Weights of a small GPT-style language model, trained from scratch on English Wikipedia.
Architecture: RMSNorm before each block, no biases in attention or MLP, untied embeddings, normalized queries and keys, some layers without attention, local attention windows, shifted keys, exclusive self-attention, norms scaled by depth, capped logits.
Each number is 128 + 32 x the weight over the matrix's rms, rounded and kept within 0 to 255. Layers, rows and columns count from 0. Numbers have three digits each.

# layer 7 attention key, 384x384, rms 0.0315, rows 199-343, columns 0-95
122146092111138167094227124084132146155110137185102167125051172151150135122155114082098084115098180141079122143143091131113178123132151158075095130128132112125147111137180084136109144134152159069115139097155105133099161125142102146103093188136068174093166053098141130121150125170145136109
112165135113073102112187121191109189151139114157129111079101083091169084083125100085167156142133089066142121074127169137183153128127092107146126054125111128118089106146154126160185177076092075193217160119098116150164101137123195134089163047074167149122107079193137115108071098115128111176
113182131161094191116121154079101125096117159155099157117135074123159113112174085147111134173165127184169123146057150138093105158135130127110110115131205120150111142118164104118158157120144155170127126105117151130138097091122100114141126067159120147083123101154119103101132103154134115130
191177131116119171091193125174081183136129059119152073096087091102136139055169057139176139108228146131163129065071131131099151168103097155130151071131129106051160117092182062139209196055101124209184241124122138167178110131116157141128134062105148099126122086151084135108098094145124102168
156096139119112167129134177113090111130125178096081128089132131149102141148157112132066182127126172114166115110095141194115142105114137123128159137150110130130090127120127116122149163152137179135121161080143109116160144106151070192116102124142138127166139138171132148150157137107188166118
102138100116159149145107143071091104164153124156182116152140104121101107181139154099079141153141101112145105147139133120142118127108190075111149157098113141124098073146124135129153152137179109115154092153142134161121127144123103124089120093091124154104133114099147111130095103153159153167
050106109135189055131074175088214076120124145126081139201185127155130113159112115164096136079086151131123162129143150099133083094120187124079130179132096116155118188193116178139105081157115133047155062118173120095123097137184114163167029184190098152113173197021132190112181143103106188107
078078152140132062178126191094165084176182218133141180166217175124123107217150218168109067112025159143112094122119091199125112112129203143146120168188105145111187153192144138158112083110147189090106089144184101074153163113170144143112057167237086164145206156095114144186191161109144160115
112117110111134098149149100125163107141113136119104154124150163122141138170092176161184101118091118092073138115087108117116096154152129136147096152123120119118107141127096152139093076153121167140140103095150148086114127138133145123154102129150119132135149146124144157135091123081143130100
133138143133124161128123143134121090150101124096109140126123100088088120118122087123133158145135116209129162109157154160148187130092120167118153098096138111156138176060103092130155137126097121157135169093089152136161084104117118103119132067066190126134124115139126099129102115131078143165
167077144097144100070115121119137157137097107145117137110116126201110201120130158177152068140078150079107152080153121094091125073178135107046158143145143074135127080167135109128111115144135165061082137167134088071119137144165117182194108179119089167136181120149188100098124149084133090131
160131119137132190124190170167089114111110085127150094149100165107124139090104110104169121096128114146141091094112136110112074173176085179121170132117139142107130113138134102148130179126148123165124171142116090098159149148093112111146174121125150108154096080137138105129102125135114087121
195048092126169109145105210095092138124137170145132174118130123143112149130130112119065181046076127119121123142134126180137098099087144160124154135146122198154150132159124143152128061211142128029086098099182102126112168162200088156187110185230114092160157150118121136169169139106176183098
072110120122130118160082135132151097161141140097146124163164167155147140157109188165138072158078115079085173129160102148125148121160135111119121190103100101118161115133124170147050092128125134036082089120135122098138146161156135115147077188130144161172141173099143140064137128123095146097
156144117134109103087187137104111076095159060105113053114170076130149081104129126115166117126111147176120126151056135081107121151203153162182119178073180112077072091143065092169179156145118140255204215099073123114192106143116159177113157131074134153149073074104159130113062114076091085126
126116146107195093100094156095161128138070123150104142119126092084165105168176102114133146084120161146108153168095144112089041146090099145140103136098154110201106138112097131136167085115130126110134113071055131070124067093088135127119111155136214100115156091138180129136062103104108146128
155210103151126090170105137097134178125114025129167113124124100096153081065108096095109106172227077091139153078119148056104100159069054092097077121101145104190163164113122067104213112095103066192161204174061126161170070138066126092175140107109173082103098055103166139087066083094041069145
132111100149120132163111137066103055143151124121098157178148173139125157141130122153154188163111103106142184169153134144122177130104148122126119167104164190109136151128110155144060109184098106094133123145142101078125113098154127134147076133161109146172178194109124134132173164182154132079
090187118086173170113149060161096233096106082064088096095110124105131078058139113088177119156190157123175120079101125117112095196095073111072134099080153091084101102055095090142203126094106136217140149135090131180120080164112164120190127090088169113079091070129129187127146142048124161130
184163128120152073115106094126127143137110143129128213122077142181084108063124158143108077149158114063132115060150134117080175118170150088161163121151083165172118160204132130148088108129092163116068073177144117118106175155131090110134121147160088118095133119160115100160133118145210102091
116091113148189148110107177112130125165078164129076106172124143139139149172162227114146129123089079095139126134171112125076133112154126082079091119107117154217150053139132094135123084133101161049085072206116083167100177150093101049173096164122107082088095150050167124118123103116142165111
155128164150154135084142170157166170142008119158144168073154142132145112183143143111112178101129107103115077136197120127077162084163094099117135140115131163193165083077117136138165111127115120153130115103107114122062104143092066106134154132172119113022114136070133116157133067099161126125
180161131092128170119164114121151146170145106159083100088114057155105121136145078096152183171183072167145172160133167122139131203117098123145120082108141099148136123099143135138198162066103064206175187108053158152097118101076169110113175065084156099159117131181195130118091067103179097161
128120150195098154183094117065168132145101086085145183153221149132146122174146172218167123164185088087147143171145117165061118099108136076125063081102077135175132084095152177110109061123142110139138121178131149110137189100167192168117156128093173146072159161070038115135120097168128143128
126143115170178118146103178135068108163137093089114102155092215097137142100127109107126170099157104124176194123065144105173150197148026131110123103118108139116088157083058142138101160102138128127118183148079151124071107118058088104138115197123142153154106136125148126084069144124097137118
125129103113118116147097123118136112131094124099116137106146097158166165129170119122151100132135154212136207147104164124125132139100074103115084097118106076177148100170141107152141050117137100128147090119112096134134106127122109153145085087105108149142110076154119094125111163107154131144
055188108097167130120113043142130127102109122126133114146107139132095122172072119166139100112149160171117111161092129085147107201147123108108192114127154080139181101125101094143111140088106107157160162143073177114129051076107141072173127153120063126113095124154114148091143117115110131083
130104124111125144114156129119141151100105123137148107115144137131109114136134114125128131121089170117143163119126134122133102092173080126096167172079165081177108181066123143157120124185131148113091129047104074140111087121124083144133114179134137146140125122154175140141111114085103133134
144109132100139128189147102100134136125116152123138151142108110103105095131164136068147212110150159110108126142133169117111134145132096127112148130141077152103193105087099146148139146123181106184122114140159124164110133115116181084095143144112155117089134106103099173146157173095101097118
126111109135111128129099173127123116135173127084164145133138142144091158136093128165121144120128087184118100137143134130132172082114161143142133127150099141094082120147105128085111131103127099108139133190165142112160158116116134106148147106127126101154129151110099101142137139148139129133
130152127077210125113156125128109126100161142139128105099108122142093155100126153130109118108113137158117145115116147094126119120153125105159154179120140141156112138153118112128099170150164118112131114141180071175187143151172126105164174170128118135133137095169132111156149118190110120120
130144144170147126110126124103115127172136138139110113110145111190086150122129143130159082102090140155145125109155147088098152109087181169113156169140117112128107108132148128147139160131137049126126130110152108111125120142118113163134151146162133082119125117112132113169128122124161111169
098148103190102141117115127156132145105122133192142112152174175143118137160124148129146137183134157108150132147126116127121147115170129119114146123102118093123125157096157129086114155184113151117108092138109104148085114113114108124175107134112159164079116109162124103107140104124127126098
153136148104129157166159173074134162125139096132079113110161126124130106133184140139121114094095131133092128148107141094121151119124135096110112181129176090146080130100152097130083098121133186140127152143115072132107138111146145123178120135111141151131142083146166110124138170140094121125
106132129135168134108141164152136074124143133168089131164129137144141097155126168110110141120117170106121146152124146135139157148106123078162127116131150114116083113115155139174142131124088152137137113109117130172090106158157102134101146169126107185124106110169137126139092150139168087092
126164137082154154172093135113119112102160186128137181157182110106129124166114156113114208114116153200125119181144108155158129116133143098139104126131100120165113135041119155138119110142155111123139116080109169132091118084137077126135116127129170181110148122152122093145111121117161097184
142099159096168132159080113163124245099094156110186123109127100117130125133150123101145146081108127071102130094122092131147097135149110115128140119131177081120087150077115176097114097148143138169122131118133097155109147115158116120163108106144131103103098101141133132117138155111081158143
142177078138128117117110142118114143198108131157137149125157128140128132164129146174150142129125130129104115132087154096143172147140071150144116121157123142067136156124133130151130117107142146122114073131156133086125103111123122115178169107141057155123147151104131158130111113049149116127
131115137150125137116159110067127205104093132094111114114102111160171188168135150175153083119112109145143140135100122135076127130168104088141117136076143117127102120107110171176129137141144139213124104115100155097121105173124141159150153125169143126125150143172062087134132121109143146152
132124125091105125122120147198131109122148134133158126059125114114145105163109109179142126093105134150125138128142153136180122112162139174119124100132151101116092104111149138116060108117122087131159126103113117136117140122141109154174190125152118155149100124165148117114128108106118096126
127156148100127162075110146150129129111151123126114125130158082141170152149110115129092115157153155071172085179155128125100111099138144102140081139103166105229116160083145091073110091168121127167103123159097113122124137098127089120152105080153154124114093119083104096091116088142126173143
107102095155123118105136116095100159146111151132145099110119142092127091102203102147111112178133133154074118111120132135092176122139125141136197124096127134102120138096163175076124109105151165137128179134146115118117080129129157122104173128148144134118157160113125128151131101100116147180
106151071148131116099137166145121162168122115141127131096081105142134110140126178094156123093134115088094155092159154089168066057112188115120142134113176120108145093081160099122168119125127155099146136151161116155123131085130180151132145127138142139096130124136127111100153133127116112117
111064090140084177139115183123089112135156146170128134145101170111132112116146073156114137146131131172114148097166173139085154145123141182098150117102122114099124126160109128174108131179125162112127143130142109149090127166103125128173121146125119122143092117127134139097104074144141103115
175135109147158170113110151116108123121097097121113142165158105155125118160089218092100145075154143117113121105157093113154136124153141158177107148145134167145116098114103113112129139127110097141091122150109176115099121088083106140123160140115158146107105108133159071137119142207131099159
194123113114158126100153145181123139133182089111166095079129113138139172132140149126101147130165137132107152096118109152136119104156159071123085139156130156103134081147151104119134143096133088097124127105090150184096150101159143140097119111146111126151137078172138099121164165151144105141
105112185090111155089167117149104107150116171139093127144107116131139132123119133120104107148111117119155155094133134155137113141143094090131074125132099124173119195119113136144165197151093152113133147110092178099139112126153141124120160137138095160160140103159100160175120127133071116110
111117104071136160137103147128109141127142165159135113134113116161088105122043156072147034118162080096099135130106175177093098127059140188120083105185137118131162147191139132139111135122138088097130118094207089115193158122135080127130124108155102145135122109107139192137118170126109118165
118162114183131119119171143104161098110120160125086189097110123095115109095121114132131165112163128158101121148131141098163090137144183145130113118176086149080100136108097054139091111117155105151116145114157131117148060159138087152142102122085174120114172134105181121177160150093151111086
111141171145156150114135128122092164172167136119130087153144121150149141143150172106095127110167099161072115121090123114092146105119112122137099123167124155158171142128172110127103153128155143124119122152126152158124147104097097102132090158120155149127092097178156137107075117141092105143
089108178088180130138134111145110111152146181139121094177074129116129119127121172087127155093130127122111146133113114110082139166126181130150113142136112122126177114184122115162163137114124167133157146118137112100125164156108153131135180135102105149122103103117123103113145150147107143139
134156126145097111114149095151133173136132132131174106088106161145142147068177124087154081133106153122125099114134109113159136164120104120158138126099148124094149152175119110139116172116138140122125096146179158101168101157125142085140178096156154147150110137158133131103150137096137112115
181134153121151195133147106155177202110138095108169132147122159153080103152134137131100108113098108098092130133099148108108095176113130090157138130095124165125130150140120116110128105092118177099167167158128141111118145124096064123190137153139097148159140117103136153133108178093124136134
112149132147132070134154124144146135059122128101186131152127123167159136067116137137152109120097134107133214119086106114161136139055109112146086153091120101096153169146137054114134127099122145131161169120131137072143077095101173069179123091117211131107145093110127165065139156094100121106
162110129126071147120175105166129161109107100149151138136133084098115073171118118149137078123098127144135118149105128125146137140157163081179183241102164193067173121099118195135136144120125118174169158115126069110175034122145132107147110101150163103186109080100143180138143207107160105151
134119118113116093072155159151117144089121131132128122081091099104126159119083107129125137118107115086157094102160115130127158120132117140118113124115165113113118124091141133092114115102094129094130149087128103141089087095155137155106105159128165131121165103079097146113097116140100099157
083112121057112142128103171055091125149174167144150110117088135077108073137138110144140125118144121151156100117112092127146102138120126131087151119205123157131097110122128134152154108089120089164151145169136119134116186092142137134105130164125112093150110164132080125099102119148102178118
168139124153112099114118128101128130143105114121132093111156135070154120123129119121116119138179120161114142149088145129137106125153146074126128121148111157158108109106043102092129110074091125152121142148080128105147089100134157107110122120114155149143171101172189132107130144119097109139
114115115108160141093154091136160192105083130115139092146079149063133161096128119074165100141120122152143101145085104060096120145107075137112141146096155118107168114064122070095159127108102011188182123188101181122130130146102147075148130119087188110148063087095148092105077136141124051083
138111199118167163089163079093100086108110101104111144136079117111120102118160121134092124123064119102108121182096106108165165134097074144136121160125136099157118151102209113187108140152158128095120130097114106109105118156125141120151158150183157148107105124134146158082118133112147117096
090126140161137101131181174138150100149163184162141185071124162207136146134105133128122135153095150112130142097179155172180147127167128187131166149148108159097128111200146121139064175125150181132081162133140045130138180122123164132136150155156090129108148109135143128171182163126127167153
142107108152099163099107123127120078145153131050147058110135131088126141085162115113122145139095115152094117145114162110147133175092129117142137140162121138144132142122115107157105181102157108130109124143101136129150093130110161101156149196127159131145149138079119131114128115157131099133
147121112166153138134150141155144127127155132145152127136113114092140162081149102062122160120143115122132123117072108060127082129160115125064165165160140090119164123093141102109170158070113072205170174158114182135151135146088152086152165135077188145132174080144166116157058128103102086107
151152085110105096130084129130130099135120155126122187102195199187133177088137133160178098089127089094195135122097137081109111100102055176123112116126135110145080082143081120084106176131138091118141181187108047162098137108071173143144093148157142127091125103172103152076115077143156098144
115143097140091116165109147157104109126115098150116103132099086122154106152070115093116131172111174115115113161159175112180132109145207121200098068109178195133208133100106135089145078127106173143197111097131156104119108133179127103130111091155120102144179106136117151146105110162133169083
127042207137125133141124103145086127093115108122135150125126135112081140117109151167107148095089135130090160140186140128134136144101075142098139114134155121128114128155132127192129121127143169102103144100149143099137136141158121117154140132114129168118156156133132161136143084141122120115
122132170136094137169113109113177120169131184135069181136159187199136130119106122164135121084106147106132153137203118141144116166087161143154149127169089142101141146158119174185101133140166136108096153137136072138125184091152124102190132149133133136085161163095129147134202188120122204125
143151165124111124145068098114133074092112100147069158155130159134112110101136099155099137100111097141126079100129124134129087169165153140102116141114078096178142131119177103172137123172099106089136112088090133120097155088123138098144094150168115101104171120083196123133112144154099157099
126114194139145116082151168082113163115077176090142124149082078153145176130123183130121076101059131089127120090079097203148123074158139111173105120159144091103084092172145078143102170132125134119084116169162076095164165160128158145125126147132104099102090095139120125086117126144151138147
126148082091181088176142125147143142145176128174165135136150185135145088122105069104131171167129126164179159141119098097093115196107117154123133129194064100158138150144148123129147108087092093187148122094103153156128151115123187130075134094118144164153153128148186117158065151175070077144
123165111130120177184093120065140112166157168166103140130114056163101116170120145125072171153169120143130153141144181154077133153101134088140081136139141117143146145107123163091134084135146105123119114141106136152125082123146113106084103084114150125106105105123087177123113137167120137126
132127168126083130094142137084128063157095126140087099076130135166079192169074156141092122143074166097129091135141158138164133161131155151108124171175111130104151140137126136098097176166153190122093125165088076093150109087159080154121110160117129178115140118125195157164129090135116135120
115141128184114104084169130097114131118086147097120129138146156187134188153119185138137107151014139128113116169108117100169125136076143125191114173134130107135145120169158110142126101168159097060086085130169137096157180201125113143137120161156105091135137107047117129107119121154179198109
075087203116140151131111186064058055109154161125149089165141124175092102189174129164080147086096158096117153084192155125166166121123107102123123134104110162114159127136128179184109105148181057114103125124113128092114122155117081144104088081181126235091156205058064176045102192118077147177
077081122136119145071165169103125178114067105087099145110129102121135193143141140136151123102139137108112156088105136139117092087116126122171097147129128118142061083186107095143077071156169130127104104186156146075112129137165102152197143145193098079150090146150151137123170133119167118117
112137116124172064046100142116091141144122129110143151105133144171118125107110121072118091150110175098130148142101102142165094132164137148131140121099126121120127104146086101168096129089076104135057091157140128126152135129144134107126093154073105124146088110151152140145167177100149123142
155126093153106181109183116156114107119142137126065058112192086109101045118175071158080133143220123159126159142139159085104082142127123132146129147101152117089111173083124199146146132115170113219188176103068132118132101125138180073134153117048132130116165102149106095070114122104089109115
145139135126153117147083117127188124147133096181139127060153092107108089118083089131151140138208159120156131124109138138117136168131106111117125097172070085179073153055127125055154116114131092181150140090121152175112104091091094148090105088133161106106095112181081153160098094190149117150
108137172131080164138093094136103157135113156041156082176175125158098164098154226152059149184076088202095158213120089173146117157135151086150128142133149111116158175131149120166098086180174196076131097099174137087133118104163081069140150115139084124111164109079075091136176188140169180132
094126140138141132099179083137166117131107095172164127130106118115163166117181146076130134134179095125133121152178156140056194088120125100172086078089086101086120147121107175128194094167054113152122096134117162106064107155097122071088166140062123115201065180138111146147101161082152074072
082184103139108172104159127150064125112155045120088169106110106122047100116139164086097108148129109189186126138042063087174086186161151112138168143109067065139081130158151131173117177112171096192176140111092231172182114137155092133128172101103088114047075085149131069136093103099072142158
063145119137130198154042139103158055090051145096086161129145135132070184122099104166098118131123173141101134211105103178152190129062163162157115190119062149166089179133136124112088083203164135031190089123146095135101135102166051107151086119187092079113173167128107112111195106145177196107
114081099177126069095121083161197142130101143131130110133165204184144181136114169096147118152116184143115133113104101111120132118145127180134149121135165168122123198136097113141113189149133191095082108156130083086092148143127146126122129181124127076176172111112182100177194150125151137078
162113148143158129119138178138185048129143079129130111107160125059155153124110100148128147152141193145080166190158198147122156124109107174142093121112133154175146152146115162080107153118128224073057094113129129074159078133190092122128125165126122066145104096115128126189126112100146152120
194039103151136118074123099129199152120068103116210107118147186087132137113164106161102235184124133090139110047077208062070147117154109072082102178136145116202100106118108091144129176165092106145156132122129140095095122179099170091170119124148102108182131112058181122181122044128130105139
149146124111121146197131134116129064127115126089100173165099129126101080166109138146091163077120142139165147137168070162181105168091141097134139193218126044103124108108117190132118114118132081099070167145175078134111135146069164117121162094147137189107229151135084093120113185124071139103
108106207176142071091142146168148163109137128113107156159103173164119220172165131162162094120031150121086123144145090155107114054210131169151172139129118114105149131152136115238083142151112201086098117139193034105125164118123133126247156235166100131151094134122215126142140124095123116020
119131074045103159167116154141156078111184103171126095136112133109112130109138072178167150141115170135145060130094119081098133132135148117128163130095137138162115155123117107152078121162144174158168116057143154115164095177142100135079143065173078138208095165124164119093084101121124109118
179044101145152153105104085124110147173047084067179033183120164098168147133191074059115138110183138193124147092144211164030119122134100108088075116070101142166113074144186104170145191101116127160081078148091117124135136131171166141089107218169138154110089084078237164166100064066111128110
164155138124141132179088165127130115138113074105121154128124128054131089170198159135101170110103098152136062148122114133092139096156191157105151111124118143136130136067184175105084091143135117095101132157189108118091152127112153156144068130139126115075198111133162101188155083135100161096
108090097129159104239058163151186110132138142151178145182183136144126140168138159089070203114097161109161155144101081152087127098126170122116159151168129154151114146138151095118091087138142147097147130135199114102094126110142121192056156113193140112072201174180117082121154121141135123106
114094061117187117125095070147142172142124114129136107141095135105112074137139091093120148133177087108134134089061134104124106171164129094145163076095127128129111146159134115113171132082101104142113166110136128137094128106129131139106169116111115119090084079157129133148110105123154103157
140157124147109156163120127086106160091123140096111140165101160163117125159074092186077096099134119115080122109160135163141118117082167164152081167116140141087163134100173127144134127155145080141163095151151124126192151070140106139129087132165185171142102136163111148134171151073137160174
158084147176151108164026148153166104133153088149135149124143095117110118169162125082143183097180113101133070144102108138094104167161114071114120139134126163110089158106140153134122125110107103132123084166155134106120099098104106144158125101158164101107155080167130104188174140147147156185
139054096119082117165115158164147145089082099131139183107156132138183126090101121085156114140107144092182178125100066166051156081166122082136124111137156114131061094089114120133159139117095212119125108118153126126118114158081198186088154098120106206058136143136066142134149121091131099163
148134149110140104148158089127175167082091155130151147145145145126145165131122123113158168142137113085130203117128151160095145115125078111160139110113139110092103124151120112155164183116116151093066098119159130097084163170114104135149198136115122089061127094187112038175082114097152130179
119077038097156098129090050188214158176159103163190124134106106115177120102160104107137182146147089094171149159096137065116122172149141154104114089127168132155099200164120141100135148074124181116122160072148120116103093144140168162088143117105139129165153096203175119130114137121125110105
126140083094148092132158106156131143096143148131139121134179173152130170067070101104167114156152139142170150153132149132156150173084125133120136149160062115108140148056056160104085104124087102124109076136129206108137109159159077124116132174106090127159141109063120119135141152088156095182
109106099113158179169096151093096144142152163150158162192121187115079124120164137086101177068079075084122123162115059115123140118157169122083125169148112170153166157072110096039125132137117090108155133120164131132097103128130117122110153102134139116143154124167133130145107142123171103130
073139188078060124122138159074078151125127120127096104123117174109101135115151156149098122065127150118090164094185160174119109047091106138097097096133090118155170047125139049133142128164131133122105127178123112161163153102131074139122104121136054152140061147081106096119157114139171095104
122113142201079184070068119174139170117135145113123154144135159148111124111128175155135087140072137096132135142078136142162166095105110120164118159072114141111142147122151195092065113153177181141151140147143136136130126135115124144140088131159141169143179158058105132105116098118120093102
139113120138118173163152143158058136057097149154085130158150142192068107092142097138116113102129136114148175147169106151138158095117098132096113158148156148132102109128105062150110145147161151174085153118144101142085141140125153081177128105095138204113115135075058106175120146113190084158
158077100113106138165105088164201070094117107154097120108091145099125129070107142031162106087115111101153148133072185121131162152145120122110171141156099124150115120074127138136092158111126209072136131078078087116143091169095153161151121095095066116149137106126152115180101135077140104105
202070140107135148130150139138064125187148119083073118088104101169194066103118172110133131173124097177145174120087130141088170159106057110104100108146097089161115081082106143124132135109116110150109122159067137125139148138131145137126074106112180136153118082134143118123115157122117131139
069184173161081092107189158131089111071058142131074113137143155095095168153133175137107133174130154148065128152116139157128126098124171093153104129150124117126118104145109122151043114165119140132182112145107148152108143101100136093130159123095093140079167112084117130137139163134109147159
130114060114106144126116136161153087115159129134137196168089134118132158136104159092146131126130116124145112101109121114084161138163217122082148176130111107098163141124165156103140115143110153148157131126155115102166091094162176154103141116157100167053173061149112119139147149128121110138
106109123152144083095138108127116128172120068106095130181151115081084065117148092195058173166137164187077085154146121054184133113125163161155114157103109087123134153147127182102103086133201126115144176151138142114174094128095132102159136105160175137186138126136148158125137138167098119072
105138164107032120117170131099108142110088117080084102105080130133145156103121113115155116100097130159114204119208114218133086080149162132093097126126066154088162083110094104116127104152169126158119133108114104118169103129067148060164100119087115129120103156078114094158130220100140125158
134152133153115116147080090111142170088123170125100155151178100132087086147162151185107163119169125125093074144157130139148107119101120124183099102142193113133138148175116130143168171130145099089127095191152159179128155114164105130119131133148143105164108124191079129141156110140098144140
067100135100192109141087118129092153127146176121112127130197083119112160110134135134141116103202129100139129173179153134121139127101145114141124059119108149149110137179103162164132142097120091104148107132110172181145098065159109193170136095099156148144106113183102140148187116130061168126
113039112121066108110119190153129158155157083115146126147136189111147187124153088071120166160130151115209113149127072108103146126183141113069112167112116150174136203101108215104118092164117165152151141086125159152133131135172127167073125163157125120089204122130170105098143116152103136132
094065103142068153147032121095155124151122128136179172181112101090142088194203133057053171137187092113184126124085065138074127060204184092107096097126179164179070116136142125082120114094127110116106155156162069154078151117071162140055140133150125090066094157212107108160160132160153167121
131103086106132183170137175114169091094110148155140126135158148172124169096067123129140134104144137094148132151105072159152173107165134095135122129168099129116196181072106160095102147190129157133132110094107180147102066139097196119127145075133138156114135174159033151088097177117111118121
124122082109109126146121176106081192111099103120173167162142159161140117134077168119171173131154153055177142125083110139144132139176164150142095159101131188126141141045103128093137140103097160166199084144131134113075081134118122149088135105142119192078166115150069121105186113083191140143
139145162137128089152148113123057127154135168167097084132103131114135179128146148151145142134135140131087123108159116119185102141166144111133090130141121104122118102110125105120110132112162167118097174139102165183153167120139085103170072168110088122155091137121164141139145126120101069102
077088144065149103076105146113129199121172166144124160131119166110082106077164105093209080132113101135136080117209157176160135134114142145117147120152082151073173069116137199118173072131138079098112102090190203133180118137129140118175123169142153073161134143119171100136120083111123101123
115125150128159091218123106165141127077097171132181115101151104127109109138122135152196114178179147103132137142199155156121208164112142124144129135112146141082117111122087122099111160119104132124086157096124157111068127139138151122169129108100156083068154103173067082130164111090157112152
158107116114087170177050165165159141137127119128151153177170162190169172112131158106141146131133103086204130135096065182045163144111128129086120124154126145168132183112129162082114127160121160136125078163144074157137136153147108147088093101106150145126131128140094109100116127145189139132
143133082123104085104105149207195068210189075154130127154126102097139090114092124116175087138129063122180092136089126113141121100143112158159160153094070207109076173129086202130127119150104150124140146105117143130102126137099124098139157127162151128172135147115159186126123144090133069119
144138196077080179151129119128136116098112118115179165150119144136173134055182145134113091078104127141085092108114121109129151101113176053173133194163098152144184107096163141144148139159192194138162190131144103089153123106162129132113119116176123121093145150106158164102085156145139066027
088173180119107107114203041074109113122134113183146071128164121108104132134128159194067117124101154126073111129132154118200076088099123118193121122126164126079144120123157119135140125148111080070115066151146127104119154071152127139153124095124175166165099125204150116059150141151107136168
124127182115067142155181144117188147163167134181149116132140113162104141158089148128186140155136083088108081146186128121093167137099151111156108134126082122145085123136152158151119109165156159091092114092147109148152181096190111172088127150092094077134130117132072159144164099124133145151
184117054170140099058145109153119139110099098139067123137068104089052109175090070123114104084129144102111089114072114136111119148138121088124115126072162142115094082078061141095142148116079098170131180116076158180107066070097155113123158093134135103112111100148121145146122095127074080169
132106100127126116131114093164123154098151174145103092133119118159176088150116126103152112182157181128092156117124106159084084134116131103147078072124153132097115091141154123124188135110098103144151053123142119156134162102166147114095087100109099163093115096129105099128119115122170103136
130191128166113135118120079084133135177120106135151150117142113146111139113124143095118147131152126135164150119128161191148159165105078157063082114161142134152128103166080106083126108170129113058126073151126146113066088139138118149051149121155124104088116140121096142139184146149164134120
095167117161093148139128125141176104177138142116152099128116069159195154115089130150116121114092092080099089080149127136125127121162164091178127093096126138181129088125100126101070142088168104149122086143105103088180211146167179136072141141171182124062100120119105167189207177134117155193
122067094083152137131053116169134123139091121056101128100104105107067067131157054115099141092128151137154196160113204096114085177117077122128165157132089139124150152086086118122105120113075133193170190118105192145120057089101153117158157179147090175164140131167173103110104101118171060102
125191164110155149103156156149100143111136114111097173134121144170195122085107163128120130079117119151134136133117139113105091151145145138106169119153151145090139144139127106144175160135095203170140095109119172152172144136185103183116088119095116163114083111136132119124114131163111104128
122122150101103145133131153116167099174121170133162139159142148173166147155139123213105134160086113101136127149201117134129118113149128159128127140127132143163074137168102142125143117143143204080124093128125066128163162139175137168110150186154082092144149168091074159123168132144119204100
177201085132158195137120154183149166152122063140033142139100054087082106148089079086145148158156114150148095113170100103026118178132138135035131107127168150130127098104127081097102127068103113223138198127063166190101044122050095047111130081116128076120065127082176156201097100179064102164
099129208164094171098121115035127103135112060119117075118148150111137145165145163144130127175122129123156122181129193085141156073085127128092106168085193143156120097139143094139110088167130152083101084117091102157096173147115081112111096157109108143111096089066137128082110089113148141141
129138155093123076132149114128154111124115127131188142148087159144082175131159156110151115070102095077104087117133128050177152107162134123132168134150157109164171122126158120105120155142134155124132140163134096114128135155138109170106146173177097089177087126106144194146163120148126139123
146091121125111117170131172093131154134180096094132119091126145075116092138137103050150083116120172133123105115095139162120161141063081116184112121064159177110145145111101148167161167101098119167118123055114138143097114205116096145087130121150168109204067115130155124104104157141133082132
099139141142128102112195139128132117120096167133160094137106146147125177103138158147143114154116132089074130180128082148131124048200099146135149131124133105131121136142133110122052134141138134092071100125126103122134161154134121161125161191143134103118102151091157188138128117111142137076
129113178097132078069168173177116227079121129107170163117104113103180100095146161111176106030092162138166195133096102099150149117142042136175142092109144119116135112147152108110177164035106117203132133158105131077124133132119130132093124088132123164135092079155081134086121149048138038102
170175134122159174127097165147080140104123114107077132165124060165115116130110151158145129104133029110151123156126113080102153092143143115079136097175159110149171098134178097106210107089094099162130133169145155202190135157098121104139077128105116094125081075143095078076134084150091055152
126083169137091136110106176085066066140164115068198184116182140149110147116123184201119128141066103078178085082139187148178072065084195139156174123183098143131082124167168119118123111160142125117120103149138087151145140127139109117097130132163147166106121153098115163077172144168119177134
141145118079101143124181152102071113140181098108139115045189100095117147150115170141099189166170168118117151157121209083111174162124109126086092091137154127180129149123098045092140184128119142172095179087127205192090119146097066155106153076012182151124078117164083101056124116144091130136
131148209181090150130054160124098120096160104110084116138160119078030122116172167154105081178111149116088160149079142092156154161092092136092183203131157162133083147203141118128084105213141124093063178129115136139190101159120132110198190155076116163181123141165090156117101106158142112155
146151135161148085158149110102164149195131163144160215184093190097087144117144191133103133120133135149125128172125126163170132113199063149151126200175093193096129121203142112117070137136160188071125075164158134096123119157177098152124116167178124158112092163041118203165172144110139126066
140116090097115150120109126156180123115096098157137113130151134137108140116155089130095169185130194082077127118100119106085133145137165127159116106118130116161108134127143163150096121160123097135133145150134125110088081148126177154117169123095114128113177153127124116134160140108137165126
097148092053081144109207099145149233121155080158077080082122130124173131127082086116123062173146170108113103142094123096109166119129133097125134073077198147108128127070126071079159120028107092226126179106031136186123111102119132136122154103092095091112072039144077138138095126074005146162
115134122169131122202090128102091135147180113160101124106166112076166100156144101112098136108156128121129158158115086115160167127087099114049127136133130135150153129122104164085138099147125123167169159138115141169118107115097110083144117106093144181133147110192119103114092086136100133160
101103154145162092089089096091085110188114165143136162127177168136159173156183192159081200100037129119183160165134119119123062106104124123165157205118158149083118139154171127105124093147152139013152092154123130076138157138223079138122135186122118165110160143109110140103151158092172184100
107132077131109064162146188146140120142122195186168100188136155126150196186158140142114123137115165106142185138178110126120129105137099112144128151131114112141119107192098163182101115149144150117082146143095121108126145177118143145114141152092105132145117166182137149170147165083150113101